Weights of a small GPT-style language model, trained from scratch on English Wikipedia.
Architecture: rotary positions, no biases in attention or MLP, untied embeddings, capped logits.
Training: a variant of SOAP for these matrices, 531M tokens.
Each number is 500 + 40 x the weight over its row's rms, rounded and kept within 0 to 999. Layers, rows and columns count from 0. Numbers have three digits each. The size before them is the row's rms in percent of the matrix's.

# layer 13 attention query, 256x160, rms 0.0435, rows 149-236, columns 0-159
138:577505546479473578485531500534509488521487483507545470487488512508392523526494487507539490483509439489509500445585527448549465501550564553526605541557570506499509529516503494558448529507509536511457477512539494559537453628480480524535551565504499512553482506430528515505495534496513516546460508546544560512465450500507482507511414600437500496441516438481498489441515498516592564439481488604494539468553507500487502469545532484481521504524531519430502425533456522491540534493538527
124:528532541503483443492454453457501508435491506548429522471450492520557586480495556491522433560506507516507444459397540463500473458543543500495504498563450536498527580494487512486457561459471546579487475566521523557545543530566491447460539495484437477543516493507551513428450512565461481502494483504479497534519501532431477564575466474557543489478543493536461532507525497447476533480526478462460549589472546523553439527549504598480491567471508524529471465469533490569522435483550524
122:489518461505521565437491533542511494538610505501468569470538509571560507513422460534380495548468483507527470548519465508487563514483464583426452466475530518501468505468476499436499499490480517526486474472477511470517483517525486481466537577471538498482479498518492516562421499506423529459475449512428534414553538508476489515487503551442574544455484483527451481432517538502445479558445512467468482471494542484499410459519491482515370556440515481554536440507506511500460530526486460
126:487508529516485536507556477389476561540517540482481477463505518536442514551516479379485515485560517520508527529488496530462412544552519511479449550531584519522546489494491502540472498525560424484480433479485475460578457512484541552442494486560515569433426507503517471526464510483526551520471516478520474489518482541472513460467528467480518511567564524511510493410522496446502523501504492418518447515463538437488446581533553532455437472551446453553497381535542510512487469496511462
133:497490486548542483481536482448473485508504482535537514488480555406468451540579478496520492459544469475576511470503475588505484600520514445509489499534462488526484414483543495525438446471474551451466476420548453544524489504554566497534536508478526544454499484469491482469492567497462555492515488483419491428509498540581516501438460483478417460553484485455559465471467424545466489521502486507428459462486481409476496484549439505614532502446488441515487479501539565500476493533548466
142:487531516454530433548486534515489470511450448523534505524486463486538525541416512475534526543464457546423528562465525534531494485498471464565512488442494498487440439553530586466546546428606451437536422531519540472528451446487458605490472538441464492554467452536470516528532454479513487519523490501459450538498523450528563505508492533435485513520455446464532492497493460484463478524515528540553482578542499567521515433530524495501516516473477472563452583508465562465431512452474553
135:466519522460514498526539462463548482440462544447487447453473448528493561523475504430543503518497586527435509454546502459506519500528544523442477433518518577462447523435505443548502525576472566507482539489575448455498473455544573504470516498514460543477479519524556492518503496521466577528448520559497467524442549564460526471514577457511547486490531583509490458540545499548476548436541502491520468539479483426554427535559483542508462467497483519501501450510525501618575474515494547
145:486528457447536428463520551525553558469507547516473490481476478422511504441512614468485531485475485475481498487520494406493503494503435554552488485488479453547455511512488484517516546461387492510486518543516512444429515470534454429420511547464539503527480460452523433514536496544524498508561464458519602469510486534449472514525455504490545491554542588451510473477465542546513464500499486492525424499485582525488522451406515535548549497488484429575518524513533539558429532530500522
143:477513536531466489475513501505521512552445538467469494525532493489490490413466522455551469433449548544508442534459527458515530493463583473492422497518448434562487568531465553487506456500508581526510532518508476487478498461518432479458551515486481477470509539495533542520653501407459472477499549521471437514480469442528491508549481464525515513588510534550479487531562493474520547531513508521545484455483490436514446548521461548495507540570448472554493547463519419558488485583454578
141:518475464533459398586504495514542572483505505491482494527379500541564485516500517453546455485509481421437547515475508522427429517478506435481487546500553489498447527451483463512527505558469538442429548583482500446539533468544471487432536494489485464530579541505500520490477448523481519423498492489537520469448429550537470575456465471494567550557563506520539521456562533370537493460467579493544475473541511485488479526511494502471534498492522513524548514512509447501484508506485477
134:440548504473484509468501478464450554560551514504502536518490467478553567439535505497519515557526455463439539550489534451524520527561504519552531438465545516544447505473496441604533502491523428503482493602486546500493481532522474511509542495556475563464473486527501564477380493438520532465394468526492488580520487432462462531502496494483423498470479485514479439487517461456454533485500482445486464548468532502526496448480559565540474536468489522535392500502562464421509523493459461
048:573507527525527429487476489534529518471469433515481549525467503521439472523501421493524421513555492574505528511478489473513459513496534481478549485512475535454463533535542510511502551406583520498523547523505559506434581477510504579515486443523428484502594440507498495534565465555476520488525524470395460505511457486494512554479555496493526559526547506514477519475571471513550564502462492482556584574472449556521487548535481483545538565485540438484462531478534589503523496526561553
050:491468493512514575539506486510505448514608555523593522514548441533531536522480576498472538476459488520581461463491505466542532509510519526555493506481545501481598518501489461444471431555492529512482490475429504520512457540541498509445519555517486443441466469489492531443432495472473510528451522479584549495510551481502502500517461482443480476533496530489427482493477511462460434534529539498507484478545527479485505418489545563427513436496472579505502467502489349501424427471444505
042:455490438483519595481504478439439466512542517497531490493526466492530520478492552481518585396439475477541457501504483484525547492534520474583492513511488470524555486493512453482463444608475520503435537441444511509587425587515482510495506519490512505475441502494489551456477537448516467535499508535558538527503475526488474492530470506489431439536472489483517427574461498486472479548533578507556432436526526397503526433455495487459480450499452597501495517479515411520461496505471469
038:463533441436547553500459456467492549534505536493497472494526534445456494440491531496506543463480590455496534516461551496497511504493460489566460559496512467546524444533465522458544461522396505477510484526434531414551453545493497440529496518441553482524459492522479454478413507507490510530530501505527562483497512520499471515517465559531475460444480480458522421593420422506507446504566510515534420496497570471485514432457470385502491499493491535464462528502569482503516551420486439
049:560508574524496401503465478520529552509415470488441479526482590543460443539488418491526452519499576518453543495489497513522535503504469486438538529533459501504438486508484552507499600411530502513566494548548481475448556445510500555505474450519456486549528502475513502558541503587497503452540469506447439483465492472476526551470509520481525495451524479525482534451546486542584473472462460459482574538413445576493469508522505491538472488499502450482492541513507604511538531494578530
044:525482583497519468537495473489453489501445467492451501515477575536505502489414493506530486510501506473453527472502511476440520484501441489427554550495476495479451526530516541533481622431501467581563459564537450519508539467479470526489523498574490413568543514544540557534563454551473536437477467496505460516463510404503507505481531525467526521488534485558463533401532535517551488472509469489465545533444438632463498460573482535507492508529567508473524493502465541521464516454483549
046:562491515469465463494522521511507500476445463473476549532536563571480501551494443472549498486519432470535546508496463511506532504551538492454557513538407468442467454548466436493518524441564547537556537500511421529493591438575497571458468465532421494544454447506542553532516541545496521465478456478530475489484481488542545542436464588477465456484538509586504468428495503535525482485464504410515538466445448493540515455530501536504473471488531475475552468535541584462541449493515539
064:455509538454460562518448562519562531514510529530481498484547500475461507450534444486554471517516578482492501529422553512551510521538538416533459515559471494466449456570412484480563460485468523516526560477477560490476508506533494535435444465444514499522484484528495461535510556517538537513443519519464497477524498474513488462464440607447540466471483492479561492547498429551500488524517508457543516466464577468508457485515496391596465522489456465479518505536607521520566559461553520
052:519494522525505381562481499511493590523427504532462485545459594501492440497435488476524481441498545480444558483503497533461560471473428495473509523511453477505479422517502567512510579433470478509532479534563453451454514457441455510552501464555448440571581549496529505546585454539488487479502452462479477522461500502492482527514564520527498518435548472567498549452555501522480476483488497538454468503484425556489520502505516487512457500528548551461539523509467591468490586514532510
070:557499501526536458515435517492545529499463457472493470511485521528516528538435536485473480559480527530429534451462490494476508437488440522461501512454506589497547503545467550543539566401480463539516442560549519458465478415457464521517500544486454466539520504503497455530487469562466510558487486491475566537468515515470527513477510571526593499432537438521466603483566562505484497466482460556386527552466510578515494437552481472485511500579495527478490494515514582492489536443552501
052:513514523451540434547471520519533634503465537511483481514453564446486459492475472488491468493508559473423566516505552513446481473490472463545524519494496520528501448556477538546552484412447462478553479511502506424461501553443456502545467475510494442559584519480477474544586460507506467480495429474449480524452510473509495470463538591485595519439519463527504584527522484521491500514515501523484470516488481559494534472502480418570494521530546476445486530501501579454507616490541506
065:473516529462506549521485496510553526513547514549484461468482494488502453466515478500505459516498549461435543524464573472521473508490497402513471505571476450454496428543437497537553474440448446481525535460463535476511520551473475537478465461446543524480519449543441433500521520504548475501465490535450501507534480460458515433488478589439592514472483434452507538548500456511482484524528521472500486475468558508478470441532495369586493564530518473486491504557598518505552568418577485
081:517535488502513459523405497512537522505553447488473456460459543465532494465508531535455478546471589494415501505442501486429508445478429486451432493481491517491499507484503622512496530475476449545506453552496531426466496440456538436541522517480518468498608504531488451484513477545487477519540489539431530509499538497485539498519568486562591516441488479488509589521575542481510488470505447532426473539471527540455427497499470433519521504488496484489505553515492568514530625466528479
053:518527513462496507538425538509571502506543467502483448474457534507520546502449566526509501538538564479434517446457546490506449466500457467499450508475472569496515509527495561513561533442445484542528496529459580447482502498509468518458497566481514503489548493574419436473564484481513476506489488544485528554512501464506559481494491568500553500464506460479495548532535523513452541489518483559486531510499592524524452446515463404592531579523494449480492551500552517523552633421552558
059:538499480518506550521556534468489582486453475547522582559560510550475448546413442498480507474549475444528527501530479510534580525559524477567517553507516496465503416532481437551567506501497527407530534440535520467521496508523430538512487461460519551528423480409490494587515491469516476486390490437477477494512486513495477536507462570413506543491490480511478430421469476522528508565496514511518501495533451487499564452535582484538441506513525487498473492458559495447532497521537501
072:500505465527507556520497455480527524595577490488519519434470465483484489493482505480550478473484496436502532528483525526539462521508499486570465515532491452465450468531525477494459474514444441491501525467443504504550457591477520566502545539419518490429508476528426441496570574426551485483442499547442561504502514472546549470467431501415450473512512503528606475535516436468517487503486561518551491488490559452464441484558494452582540524507502486500545514558478453562497592480514567
063:485456553543538479462529511492532478473536566512511484460450508471468478461577451391521505434455475573491478510503466474502582458482466494474543424462532449519475469500535459486423474564494546535474510486530467514510467492507574484553495476496440448452544515522552500503423523515445564517505476452479519509485526489501495497460545512506436413532500520440600501512496486553524480514498537536496459448448409425455506489531498475554526467452484531518526481495422526563462568522380523
081:446517540457499475444468479490442450490560475556459463458406483428469475473551496500485505503548561476546464487445480461520489526513479431445490477486469488536532486458458512523476504424480488546456493478431541509552514474536506458420489515489542576507501405563430524487453536477480493487566440524581524474520498486513478466505470490570464468534504535468535438534463481471479499543505501478527428484437534501495409453499510436604530586494458455517447536491570515528462570474537472
075:503523505519521380472476512512543445450509489556514550497521533568537445474536487550498517510551568519566533451462504522529523438517511466523490520457477482426518486512503501433523466532520543462482487433444448547480502485541478482492442487488542359460540546535456455444443470507446537419536502555472496492537517481504550509428514510480452501535464429508547515569507508488575500495460534521496536465532431493543492544441423426526549476488493529464485609511471440511503459479472485
082:483496480527556434498525530434511512489458469461477493508530589524530497522450495449466509489461478513549495504458483487496583526423513487460535481521470440505545427503491488468484546538496629531506465592527427463524500447581518487474525505552435484541496526515610449503453490493424513515562457493495445483551485472526531590531585495565543545485454488539446479481471495521469492503546523504447524500478438549432539433480498512488507545409523533465528486505458521520462493535427512
106:562475539493551520565534486505498543474499508431541463566442528596473493519479573534521531481532455541444543500510541432555445469491584515545479507477490408415517548546534502504543532474567541514496479460484518516508493419530486487425447527483494432497478490512539490546559467526525498443501567410523543482510492448402532457583461494441571512537454539484495457522470466597542484466453516500503513487529463506553535479465499550489484474532488446434505543518493457491499514514527544
095:565472549482539489563482524534483512499469484570531487553470453535580506584496467548478456535506495497527495522480513578473533544549481530533618458505461509516497478553513517447534486491535449495546493477529564531465522453464496507483452490488467591477518545450515537554588484530522473498434579434549480499511510540475527517520523534410537518473455510468557509464455498528476460519532536475504473494528498539483554547495518607548404438449485474575528478591530466540473445516528494
127:525454477501486418496497542514495531468485453487485526499549492497467503485438516553449506497483460543492526513543454456486505521479439522461475530422533508456521525428523492521531604516503551435528467506501512513521527422469518421504512501501552424637543450480537455506451509521472507446483477478473539475504437536478471490512491482487570501510477443516395486441518497491494484507451497537429523548536494646519548531446497493463489553530543512495486567471474591515497417519508426
128:525520543519504483524477449485487464495513506517565476555447441507528516518538514543553415447446513530508490486547536544525488515521480480497506475563457514468427521553483504503520503454471556459538565442527526569490530519474478496530502545419542494483560501518490615499580495516510432443464565456454500508484457529421449496575467500501465415411504496467463503560515420554559516552516503501485470574553506552541464554558457532481470523551540493533535504451485487547510439554576504
126:411548519486484573481528529539457522524575527480458543522401484459465454413561512459487519517494435510510524537454481444469542490508536521521490497541426446474476508507562438504512457472526472525480530583537478444494548477512469549491462456517566535536535449473552551527481516553511491555455548482445511511549469478527532518554551498516521477560536520544544479542414517503584499511499477434521438545431519490480481503545491547529442480431528443512514458517481565483545598444503525
143:498536503527486490483458488506502495528543530500533523468470488465474483483500496429601553467510557418473490493554531514496532428551481559508462471487483524422444487528487452493566533549405512522507524502459482524547524543541504502527465496421578407466532509508529506447548535504534514482551527460417585492468540566518495495513396496438484476528541577520567527558501480548519529442471512468488500473489490404522465476468577545538551467462507494534513496557502483512606503506544452
143:541511497490500494514496543549532523485512464512462532508509503531511441553490506524468512488529459523476498565593540455541435450529613508511530509558526475517500519495486494486493499550539465518517435516510563461524574571483479541480488522557491471492530508385505550553498477475474409554522534520505541583493441535479422463528525540491511577527541421515581607544537521472498505527447533510514564498525513527528549623459516546488531466513535551461535545480498486445525516565500544
128:466496469495533515500437482492538482442540492511507553524536459536514532472483504474502515496515492499567470522541538533488514533586559514528554508460476452491575513466567563484550489576444536532516442526448522497464443560428574560503481422521425537548566514466466504477505480473508538537501420485581553537445506562445491544540491524523511473503476482513521511534515476414523518486513470477550440463539540533488530463394538482571547505521535479505494532446535469475576432588458547
135:519447484543458510459457535513482472476482447441504494512578537483469497526501544529438497574496382449510434462535572479514507493539539523586537481498506451444456508467566423541472499539528532522515506455524447487485555520554509529522528539515488529468468491426512457485566514479520474569410495493442479558519530504569524448538476496500471487573485439560513473529539585597502521520525481552509468544489477543486543432488483518536508504518568427409453497530508528494481506446442487
162:482538512527538434508496589480416518490479528501503449568471494524544542585479520484502456551458552517466533554487518505523500459486479491447514482440467481506563435459513525423484438508529505487528426545494521460435464476478488481465495516483540531485551566531518499559464427484416516468590549450548510530496528486491454481484650452532526523529547549552530485543472514450456458522516513479444461481518451601453555499425465486542497474520472532458509533459515538496467526550482507
160:479462472555448521482418535555527496470485539477497559576534448489516458444497527553476513538465498547483552472507512512507586501477533510525466534514533505507456550534547553454502486440443433549513516516576454490382489459495484589586472471433447472461504533478523394531502446542479439571456493518437444526528494429540470487458456514492491498482518487497506508490515614527539474507449497588512573480493483510555528482505527484489521473577513510508532493484507528458526482523461568
130:518449505527481486504499492532482526478505491562450510510499502483458458533458557483558538444468511508500499526550548449616489513469492533506432530553486468458505480500455509510432499460488486482525536481491480577538430587449490592550456504417461513481499454495486405476494470479467520507541490477538483514445450540558458475507434510542450442489591494441559486546483517489534468502448567587555527420545498437522505460515461434491529539542498564509547492442495546521492533554578527
129:476516486530493409531513518503482422474406445558443498476480521517542469461558517413506483544486543466506492513568542476534472516485511527435519562552475499477505515417496447510468543549495495501558554496536468550486542538445460514498499502581565515580421541505478519539490588489457433483500463521434447532486506510495441477516501441532510530488555438461543595527467503505448507444512482446439495465532465513498573558521431489505511456465566473537532493475522554461516552569507514
099:441490497462489447485506440454466519487453492563432492510488571504542518440483520485528556515505550496490486543529482552495526492443473529504501536486484471523512534403461467535453537476405425529540489464522449506498496547434431534491445481571527533553449517510457523534499514535480489516547439559404471526414510528516492469460526438566543513526568459411528579546450526505427486532494447447437492512516506555494568492469478508471506459516558512518543464455474569494416510466528505
089:480466511462503495503486428471502582543586548479515455530525508524447510507494545519545540439473548544429554537460444511493585447463475455582483464410523462504525513565477558501572503465508496448512406512461539454509451448486531504527472459444469466489581467536517520520506458513541571495564514497498468466445458520471539544477519498550508497484525532484511479512507501515501473550464535507544392553469468535485481448429573483509472517560487535516445566491468567477450494411496527
094:547467503501494573490445525558481486550518545423516520491482446496497509540447448538473540493475473527516514461459486501462525487556515488547445443525551533475439448554508512409497466500562513463418539546460515490496472472594521510472499478436440473439560518497573478487503441518444571511462533508569526520530478467502526510522459556392530527467470505553433430470519509460522482566451587551549490509498510459508412498510574507513442532485450498474501506541544451526498453428483508
117:601520529466513495500523509518534480480534457466529485434565476478478531524526463543451515476571468511502532427477470511482495508519487535477513444493626562509489461517516541493501494548495494458439501509518560474449465578573585422536486560404500468476514494455546496483483491472504508543530532495588539475515534487487520526558495543484468490465428503513514443476516518468539500498499487613567544444491535410533449511518498516539461499495411552422442514458489467550545565484473486
110:527505528583451492459551518561424433544519498576537551513454560505528469476515484516495507539508433468564495526526509520499454469530511535495517519480465479499428535522564538404514461395562484538563496458494508565564551463505492542514527452517552481492487480467469518538483515522452469501531536454409509492563499456559505518436456470434442505475560469482461496502437508508530515427418510480487590514475462541468543553533437529495555491473549437508531447518470518429516463500481518
112:524516506500554443481565513437536574476592456465526493537511482504489509482603535499449469475504557478529517480498466464519507515482471501522587424531562414605507493557506569580533527548559556478513507548501561466469476437492487393499474480468491494468458540513499445498531446504543514492559574505500438493512476498458550552513563486537482431511441464446525462513568508537517469526512505582470496507474457481448559541456509498556474475487464532484470567516530505518492546516489548
083:509488516486491549504416534457444436586501541480523517453557540515543512498464492525454557486481459580533501436498467516469450507507531519491489476473549520486493504454472478406486428490555478502392497494472563476454521537580578484451508528453552514456490475556498551496475537496482551494505581542541525465525543494501499475545508586440496475476436531560447403482487475499473468513508480512532485434503563512519420469446486569549454571483414473472446505445492471524501502489457485
089:540524493528491452511526501538421468596529513567546493515513479512484478534473451499527538493531497526577475560496524498562480452536534527513498516473482517460440527506486516444535449391554446494523473492450551554562562582581463541450498518460571470505487449516461569512443506425469454478536538452528508435504475510537502489485465486485438556600499515460495452511463445485558534514458444478543573450504468559510488475486523554541507496460443471496454564507478556515491590512518522
091:509490465538443523476509487505462370522500501472517509490542515499517460538450469569438545518443489530562485495562554559535529511475574494471494493500489534457467522454572490516396484456530496513515497436549475544514500502565514560448549511489532491480549465464482561471432488456454461480490475402460506487604456494534496566491463406521427508539520496504466482407456489502545501498480472466526443526528501453539505524555500547446517553482511444485524518495505469485432420558447516
093:553479510489499471529495562490450434500528461512540540507519498482471469488609520508461522480455512524551478463502429564556542563498452436472558448470533482505500468530513534502481458463595465433435482469503531495472527478510564477563488517464505503499439484516506499464526516456548511451546549516533399462539494426508546465519474557468433433460421463467520420508485502542467491544522449565529531440449448494473461492459500482575481470452460509497477547502450520481546626509483490
117:544496495543492401516568491561547513491583436532497480552467457517463426587533515564498486517477531500543511583507531443561511479448511447470526484541455486513509485569495534498481519457483483452541437483522519565545503448578432515468523471495510475507556467474479474465502457465504440500566444413541519442539391461500497575433495451534500526548528493443472504496484542503555513508503523507460574519473449512511551483508568519520539461523481522555530574561522556507485532504537519
074:515470510513541468470491492417541465471496492510482520421505525526470465521512538548478485502479539552484493454441449565453491474454438539461422533545502433522594440515428529490417518532474478493484486483504525532539432526446564477621466525499443469436533496587515357499518532544523482530570509501525517554470471544477495457523529533573507461441494458491494549537532532503480495510479584578531519506451513473464502563514479479464543542554512522456505492479448502508489509536523472
078:491514507546485483503528543471425409458498545495559562612530445507508539549493468528496497528502456496534491501532479635474483508543565519554542459523528487413487489503584451521541489479474504506462495443541495502425546550478487533524511473456477528528513510477522611514504437526457526446520472458487526500449517554517471527513528525469443597494476484487461552470446462468501486560485444517475457490522440508468546559504499584444498458462530466449506531450453451514511416532509464
085:591480539595511524474483481485479572505448491569504484494461525508528514543480480519476496528513426493577498498474519444527455542533499490567503502543502507473493532521512495446523533400493522529541552473507506568539524488613454501432552532425565416488476485442476508497492534484519505498486466440524533441520454466522479495514416544456496543538479516459463427469482514535531491518518523526433554444498514438492546422493543577545499498521427479511466466591541466482451444437492542
125:469491446506490529476471451525562521522455531432494522451619510520524531507380496496532502496491544505516477505517464540468543498487453454467391523475514545455494512463509442477458482543452525475498577505422438493476486490478561525583507482495415503471513491522494426450465518489519595491461452553468490517456521535526501535476487465559499517490567545604500475446563517500467500505512571477521433472516565445482453473508510476438503541538504505541552474466515491515445398470468490
079:420497547513523560514409494494483503545456542436459494537493508499497543523451524446521516530452497482467454501468509540532494481467523486521455524462475578454468501461493426520504495460518457579446509504515481529492541483515463566478485514473503452533505484533548571458432479607484523426479462568455444598481483476559515469523518585514475557529523528542460518459501503500514512495480428474422433522506500529554439394514543485445444543499540449520477456464472451494473406461492529
105:488500555473575553534494449526537466444465509467432449482453448485466488523497552451441472521499525566432530459469545454486481521537504485498465525502483543426504491441529465503541465467573536532467495558495513499492498467485494588462469558518559495412511487471501517511460530515470468468490530508528534579540534452512489443522502479451502440516563589530599477562496522539509514411551534509564476483509503406557452490551438555478513466536457442512490450498527494476497551508506607
113:552479519486559527535502519533494528491504491512483512450417501515502546470546571467516448514473489500492518490460535429473475451501550544532547460462499461466503538605480488559509580393509509505526522576487569523505504500527377530432504527542596476498476482483486593556526486533555426531493535435561547524573492459468541477546469549447549494483570509532543554506498482489539498453492515493538518587471484529496520495535494535512496527506533507421460490555547478485489557445543532
087:456593485551450505518511498464442499551520518496545468483549548456512531517506530554455525491490483441570486470532508543565498489425445490547476454464499584434544473518492498502483487510480492491512482485512488497512442547570491520462563531415491478460534468500454517459433452450491488473432510472512470429542518487495490483476484496528479531452464589543445460482427468553495575550565471541426500542533536523570503404460577554512465545473480448520482562489451440451481468535486435
095:535521532578511438517559522442451496386520446548481489460443510563460530519550521492498509509523513489505494471478476522552500468511474539459611447508522479497534485473559530516506580498520479460501486444597524583498470522498542476584495545543512514521482529506567551535523512498548495501579525446557505514482564492486496492549528465498444444423449479439515547477474500497484514468536458526470505452485427484487569522499503501532543412521568577457445487515469488489550582576481489
120:487509404457493480535535497520565476540484458490500544413548488515519530504424429520520467485494500466501444527463473533413526513522407496498416489444463560531521491542420501518515449533485460475521541533437489471547440494477532463513557499544416499512507507493444443450489517475575539459462423572533501517520545545440547552519505538500514492434486580490414527447486528461520526492543489427518471537517583449493437479503521520446475546497488484548557484541461500555487481541483482
116:499496490557532503518541539481459479566461531480576495490538433508506494588345459488525500502452529573445496566605508573488458434549489512468462526498494531512492435479511526430531450523479452458555493509507511496493410516482459538560525463501517538509546495514526542533495462418465527531522542516507541520435518528513471488441573517471566565473523502514452518537529494506511485519472530462508434473549462510457534602466491535422543474577491539498530491495494530531518490559489509
120:553460540515459577470438471461513482538506481540508468457449512471471506553478443524523497561539436540488497434478571465489462510590562558514534511552610589458550474503509459522501497454450474536498504489486523555613524598502519514525525516485494498553496484466518513468409531518477528544480436483490587478546489511510481499473424572456479510457450458445478554505480513480508519458485472459473543496490512451508432467491523523500507526503520508485427408543539530464566497449544473
103:420609485481497581460476494526484542474560497409515482426438554515452589471469535545548484522493469449467544505452442434526515445493429514503518474455529498480484480456491416548500519481521518494504501535494491449528529490483493433495534522534514528563524519583507568540386516523500500402495470507532555485446470466508504496483519517515505527480512531499515484442508454531455507480423478443439468573483559559504495467522545481460464505436540541482420472527435517451528525469508486
092:465459482548423506547447502528462549550462550449546565574512447569540526464406504487510552462457544474522521516561484484511555476471458489471503466481483564488481508519550441586504493438435504495550492552485444494443449489502481609597508463458440575506498548574582545485513480502506488504433497512525447547460506456462502583475555477483529500467518492497508550458518523471511547499555501465442519534493474501487561425550537496476440514495525510544469545469496507493527512556456487
091:535485537504571470520510449402471483442450524513461465463442535463444493481538477460508473486536552510480534395478483568422476530520479525556486517523567508470458515464441487542532510517522508460456528448567542524491479520513514424497457547476602435501480575473513512534579497566506532461550598509416467530507502544542506444550484515461475485456496518464514482526474549599536532471508482548525468506532491460493467513525456469475493485495508469397504465492442453508538499423538533
114:429524517449463517522520462474463524497571493525468485531503460430496568407565537465483518514585482387452552600502521513547435482512515538513495522524565471585478521433497507490520466590516469540485475523452565448504512544463462453520447484555474547516525496528422518548479509472498488522470471531499506578506477490585416475561522462515493554518487475459537485579485529442430522511523509520431486485468504531464491507482572532510529464510508495514467529492467507443527564562454511
106:571459493518518520484468439439539421489526551522512531499502475489499549463470543536546482459514458463490461409518522523498492433563518527592435509551564501481475495528475533464483487408391486471533565438519514529539510572488483498573504507446493477411439523499470448540490508529540446532536476434539565516496523537544496463451449540512470481430527517438513522473462502498503485546496509593511537487489499414520502496478512573478561535540510571459511496533528419547490523454537498
114:464530513489529523461503572550476463548559520455580476524532522442514522466535548550456500526489527543519480555500457461536526500527473502498482468472423448487479493515491457483560462502496524565520503485498539476435554421500432445462501525555552495491515455500512577530501583530456552465541524467525561502485495499451490456462498541430528519595489527514505485481470423594435453559504452479427427523434521613482516587448478527530455537503500422510489535508499476464473460499479479
100:576514520537467513417526542524508563480472515512516540466515583502447499536466433483520491482530486501518476491556525551541502484471548500501546528457575460491471474432498565432495501548498531478567509438450499464480461592486514474505470473527545501530550568458490462569517490466497510576558533419491493418458530482495514516428485486501528547532488442521570450508504515552503479550431556498561542409527536444430554542446489432511479493492531552432516461493446515486551540502445526
085:459528465473499446522498543551551535473512481482500560513523503531496482442522522512573447572470478507532485516457497540468558473528484512511491484446496482482464538512428516545555521437513474474527550538512537479533554449457490497490530517530486412572523451477438525518396487594591471459496479553548516548556488524444583495475465566445495541433550453551427575443506535481522520473438511447517478565490503561590524456495524519461555541536560468536472465509489510480553475496496525
097:517539488501625507545475553488479460476544453485510536527496413502496485462519487533427503486455503464551493535493493485484464510564512569509453518572511533469467473487492477552479443571503455540403534475515523528498478560480491527505481554559481468522568530519496490484516463501522469506461478503487521566560481440553486473546516561404527555494516560538506510553481438451531521517565545557443573465549476488563509450541471481532516494427483433551531548497512444553496500598515421
099:477494480550480487540507582517448422587512485502535576544434454504559436484520491482522490564473454445548512537574511513497461476516487495452505562555458531510460497503449512472499395541495454516523546503495523557522516485475521553549498453533457514533544500505451508471493499458469453486495520522449518538591477466572458518466540516414444516464533490518402503564414516471488513534494538481483553521541476588483523479514440503465543524517556407564561532483493554482509464564516505
108:493463474539439487511478484457453464542429513577487563500451550520529508469448525456565471544505469432469470525507543551492514500498496466518471570457464483498490505457472458475526447421441501524595528477470451526518562496406458556565527482568495466544461522510453559567482560554509465451527471489417478524476498513533482511440508471491470543481556452487510540500447520511460508458458489394456506554477452608476550513471464526469559542509596503511495486496473539442479472489507519
095:532436504437516505492483465469524574513487525463535459441523492511470595552466506526509488411494502525457497425407506539492523488522515485562491425458556469512537486587495522490498490498519520474449464516489542447449475501547580471516519538405461521479498525486543490459488478493523508505521512465575532455438506536460544497553503607523496494518411493499518447490526481507491466582546502570549456500473552468484439422432559519528416501536449546436439498503469467539485524448492523
079:453466529425519496527510490422563564493534513498532443484545513466475538413551515467518416439493560441448527541496499457471544458468478496534537420483523419566548550546469537580577518527475578538497497518505536457515444462464466382533507515497472495539465507506457478463480467500557553473518520532471462497453488514459493510481504485546532450580499543436549509542534498556476485501555434537450444547477451499464504422431493496520510541531499534539435471538472489491460491522496514
103:523495517470485558516492528597534460543493553398493530474576445455519516471444510531446510496506460490473486529484521491506459480527518459511451472483557576486389511493502449433536487558557533466412534514480538470450533452562516464445548517449525521499519475477515541459465457475490555479418499552560548491523530436513475472491466528405530527508503525550441415436529483468462503512537519545508461494535562512487426483492547545520441551511427450507511480468535448527525455469455526
119:405488482546461512489524478512523526508507551534511525562452488522511509492496501459577447539491529499515480570499517481484453438546511524537487511493450436503478565566453500496609508481454543564572517524476462509531509436428417478513517437525476519546527515495452496551509503604471511481503484517442515516471489532492477548420487534502516511495583512455464549510487516519527525448449499384453471550506503580456527490476506485466518539540594445531534398517523525457525417504543518
100:493479470416510465485462555412514532461445505467504514448590521512499559448519493491494491458521498466474476422519464552464533516483528560532507506442569442556525499506431533543513506582480510512473510538485526425453439516450534461575452563522443495556468550478498491489510480466550519514458538550496453514496520551460531483577537537542493469478388490570473505524558474500460511542556443553519477486528516509493506500418478471488499530528503519388441530474419470534509509573471502
103:558506480417524548547550480478552455466481480507474499405575522475517476454518483477438458526568468447474447464415527488508488525531536496502460518504542501494481467408498462489428494512498506475444549486511487444474516564536490440472527625530546492442472479489450523529493529508509488495483486555536450523536532481511512490520501463512475537512462517517579400463545551473526484454504463492578556476464533413530462522560447505527490509433451547444526472510503413537495586485444524
100:469500451446473576513508522554550475419557497431471559541539479493457443504522515539436506516477539516510505519504511471574536569545543380466443497531514448480502499458550528546435478594538557441413516482527498466462484436512538473466533454480495569449506481496494384474512472475527533469463453539480439482535485480501540531510492490518433495530498512516539415449527521477486438550485540503552443504513553458479427540520520458506502494473447466460557574469532503513479504523468511
096:447538491470515539458519440518566503457469490426476499451572485553490556455505508515445454551542548477412527496511518517486471488515514511482470487468549493537481518462538473556500537635479551495506505521509478398449507492366535442509521501572479543507516551469483478529473510509500498520450438529457487536504508512455519523537525458549539470434513502543494513459574485517487507454519488488488405589553563513469483591544466450468523511500537471469503462417510488492551479577482472
082:453506426532499537482487449544477422555512494473544551439576549507469529558474461530478487528516486509618464547508492592477450491505513487466459442440447561409488498483530452502438507484467493473502514468461479507516540532531516507477572503455500526493568502502460499497429518491489511491481431475476504425510536571509552529457464541518509524486507510542472509411470472518508498497478532412502455554518575508484463490553469534507487577401527393492487497432486536493479452489502415
094:451543514527467424459481558523496546564488489472567508506455502477478523529503510527530551493439482516580484559514469479556489490462483485493537462432448550521511521550425544489546509480547496542532447555474553553534487412517549499494518455471497460604508476528494478438498501472517467467491528492502507468538477500475531463508473582466502449494446491497402501542506446522450551513558457495424490496500523601511497450408567516534497545553507416554390535488468544473521498536543515